config.yaml
n_layer: 8
d_model: 96
n_head: 3
n_kv_head: 1
head_dim: 32
d_mlp: 256
vocab_size: 4096
activation: "swiglu"
norm: "rmsnorm"
norm_place: "pre"
norm_eps: 1e-06
positions: "rope"
rope_base: 10000.0
rope_fraction: 1.0
qk_norm: true
attn_scale: 0.177
bias: "none"
tie_embeddings: false
parallel_block: false
init: "trunc"
init_std_qkv: 0.0248
init_std_o: 0.0
init_std_up: 0.0248
init_std_down: 0.0
optimizer: "soap_variant"
lr: 0.00815
beta1: 0.95
beta2: 0.98
weight_decay: 0.074
lr_head: 0.00539
warmup_steps: 125
schedule: "wsd"
decay_fraction: 0.616
decay_shape: "sqrt"
final_lr_fraction: 0.0
batch_tokens: [16384, 32768, 49152]
seq_len: 1024
doc_mask: true
train_tokens: 97690000
steps: 3279
dataset: "wikipedia_en"
Each number is 50 + 12 x the weight over the matrix's rms, rounded and kept within 0 to 99. Layers, rows and columns count from 0.

# o: layer 4 attention output (transposed), 96x96, rms 0.29, rows 4-7,36-39,68-70, columns 0-95
# v: layer 4 attention value, 32x96, rms 0.275, rows 5-7, columns 0-95
o4:27 58 58 55 58 45 39 24 55 57 32 73 48 55 38 47 55 55 40 60 43 55 54 45 30 58 49 37 46 53 50 50 43 46 69 67 48 40 73 51 30 33 40 33 52 50 35 49 53 45 24 50 50 48 49 59 54 24 22 47 36 71 61 51 42 49 53 50 51 27 49 57 37 41 57 42 52 52 52 76 45 53 63 27 44 41 55 47 61 57 48 42 39 47 42 81
o36:33 39 50 57 63 63 46 36 60 47 52 42 59 66 78 60 49 63 41 60 74 69 58 54 45 48 47 50 56 75 43 52 62 22 50 51 40 54 64 38 48 51 57 56 46 70 51 66 42 49 48 36 31 45 56 75 26 74 37 48 48 56 58 54 69 33 58 39 48 44 66 54 46 19 58 49 68 51 24 31 49 53 49 56 28 52 53 52 46 60 53 39 82 48 57 34
o68:59 71 53 27 35 46 60 51 49 59 58 62 48 31 54 40 63 44 57 25 47 52 42 17 57 42 49 42 32 35 60 48 61 75 50 38 61 46 20 41 59 56 43 72 31 29 44 65 27 43 65 61 70 45 42 24 67 53 72 52 59 43 44 52 49 66 56 56 59 64 42 43 61 58 23 71 26 17 64 38 68 47 42 55 45 58 43 42 38 51 44 64 44 54 61 36
v5:55 45 50 58 37 60 45 47 23 66 46 41 45 43 47 43 57 15 55 52 52 59 57 47 66 63 28 46 55 40 46 40 51 46 47 44 41 51 46 40 57 35 71 53 53 46 69 62 34 33 47 66 31 62 46 81 46 38 40 41 60 41 51 50 72 24 58 42 25 58 33 55 51 31 63 42 57 57 65 44 63 37 41 58 61 48 40 43 44 51 58 59 36 45 40 78
o5:41 27 51 36 43 50 43 30 46 49 40 58 61 54 32 61 57 30 52 28 55 58 52 33 65 50 61 58 48 57 37 64 51 56 37 54 49 50 32 37 26 46 60 73 24 57 61 47 58 67 61 68 61 45 53 56 55 41 38 49 46 67 65 76 59 56 59 53 50 72 35 55 60 56 67 51 55 44 63 59 52 51 60 55 31 57 53 60 50 50 51 51 26 39 50 70
o37:62 63 36 65 40 50 55 58 48 35 60 64 50 55 59 37 62 16 60 39 37 55 42 55 54 44 43 52 62 75 67 61 48 33 38 42 28 60 53 45 69 69 64 55 47 46 66 48 73 45 45 20 36 47 45 35 49 41 67 34 58 42 50 40 54 36 50 34 45 46 27 47 45 53 52 56 54 55 50 45 43 59 49 37 43 29 80 39 58 43 40 69 27 74 41 66
o69:26 32 38 56 49 65 68 58 67 71 33 39 53 44 58 46 30 77 40 58 62 43 47 64 29 56 48 48 37 35 35 55 66 54 58 60 51 52 58 55 32 49 34 54 76 53 35 42 39 48 57 57 42 41 41 42 47 43 44 62 52 62 39 37 40 54 45 43 40 43 81 47 57 69 44 46 51 59 51 59 46 46 64 51 60 56 49 42 47 48 30 35 72 34 53 21
v6:42 26 39 45 32 61 62 66 61 57 56 48 43 52 59 53 75 26 52 21 41 40 51 57 43 59 40 21 47 56 25 29 52 38 46 34 50 51 47 42 64 44 56 50 66 53 52 29 73 57 52 57 36 31 56 48 55 60 42 49 38 47 37 35 46 47 49 49 48 49 55 47 36 76 79 51 60 49 73 58 59 54 38 58 50 43 47 56 52 34 63 46 34 42 67 40
o6:57 50 44 52 53 49 59 62 47 44 50 52 43 65 51 38 58 61 52 49 29 62 42 50 49 26 50 50 56 72 41 44 25 46 37 11 56 47 62 31 72 51 45 72 37 71 31 70 54 51 52 68 29 48 47 42 45 53 49 42 59 47 38 51 48 55 30 39 56 54 54 52 41 46 44 59 54 36 50 56 56 61 39 31 40 59 33 48 24 73 44 58 40 38 61 38
o38:63 31 36 48 47 60 54 49 38 37 56 61 43 32 51 57 57 39 78 51 28 80 54 38 64 57 67 39 44 49 61 34 50 31 40 46 35 39 36 52 56 49 41 33 52 39 67 41 31 50 52 60 31 53 45 45 29 47 44 49 47 19 47 42 53 48 63 51 70 40 50 40 41 51 56 34 48 30 48 33 37 37 26 53 56 48 55 30 46 63 54 40 39 49 54 66
o70:36 64 54 42 43 52 41 46 47 31 57 56 48 55 54 50 58 37 21 53 61 51 50 49 45 50 53 39 66 35 50 67 71 70 56 71 61 50 47 58 30 51 45 39 46 29 56 50 53 53 49 26 76 51 47 72 62 27 65 61 49 67 63 68 44 22 41 55 41 48 61 66 67 39 57 48 50 53 59 57 65 26 57 64 37 41 62 61 52 43 52 40 69 70 45 52
v7:34 34 44 43 42 45 54 51 52 38 69 66 47 54 52 18 70 28 41 59 64 28 45 41 39 66 57 36 55 53 51 56 53 57 38 36 24 46 45 54 51 51 42 55 45 53 59 66 70 56 73 33 44 21 30 49 42 63 43 55 38 49 56 82 52 59 42 44 52 39 72 48 54 50 44 80 48 48 51 60 53 42 46 36 73 64 59 61 64 40 42 65 47 59 46 41
o7:48 72 48 56 62 53 39 56 30 45 36 50 28 60 49 56 70 44 33 49 46 52 48 58 58 56 64 43 55 49 53 37 39 50 53 44 58 55 47 49 49 48 59 47 38 46 49 66 48 63 50 51 46 34 49 52 52 40 60 37 50 58 55 64 54 43 59 57 40 65 43 46 58 34 27 60 58 48 41 32 48 64 55 46 67 69 60 39 63 37 56 35 28 38 59 41
o39:41 43 62 43 57 48 36 47 40 63 58 73 52 44 57 46 50 57 65 56 44 56 74 32 62 57 50 37 59 54 37 49 15 32 31 17 25 64 71 51 40 50 43 56 56 41 45 68 52 59 73 57 34 64 37 54 52 47 57 50 37 36 61 59 57 57 58 55 56 40 63 52 46 36 51 54 44 35 44 51 79 53 43 21 60 78 58 29 50 48 57 45 54 42 43 48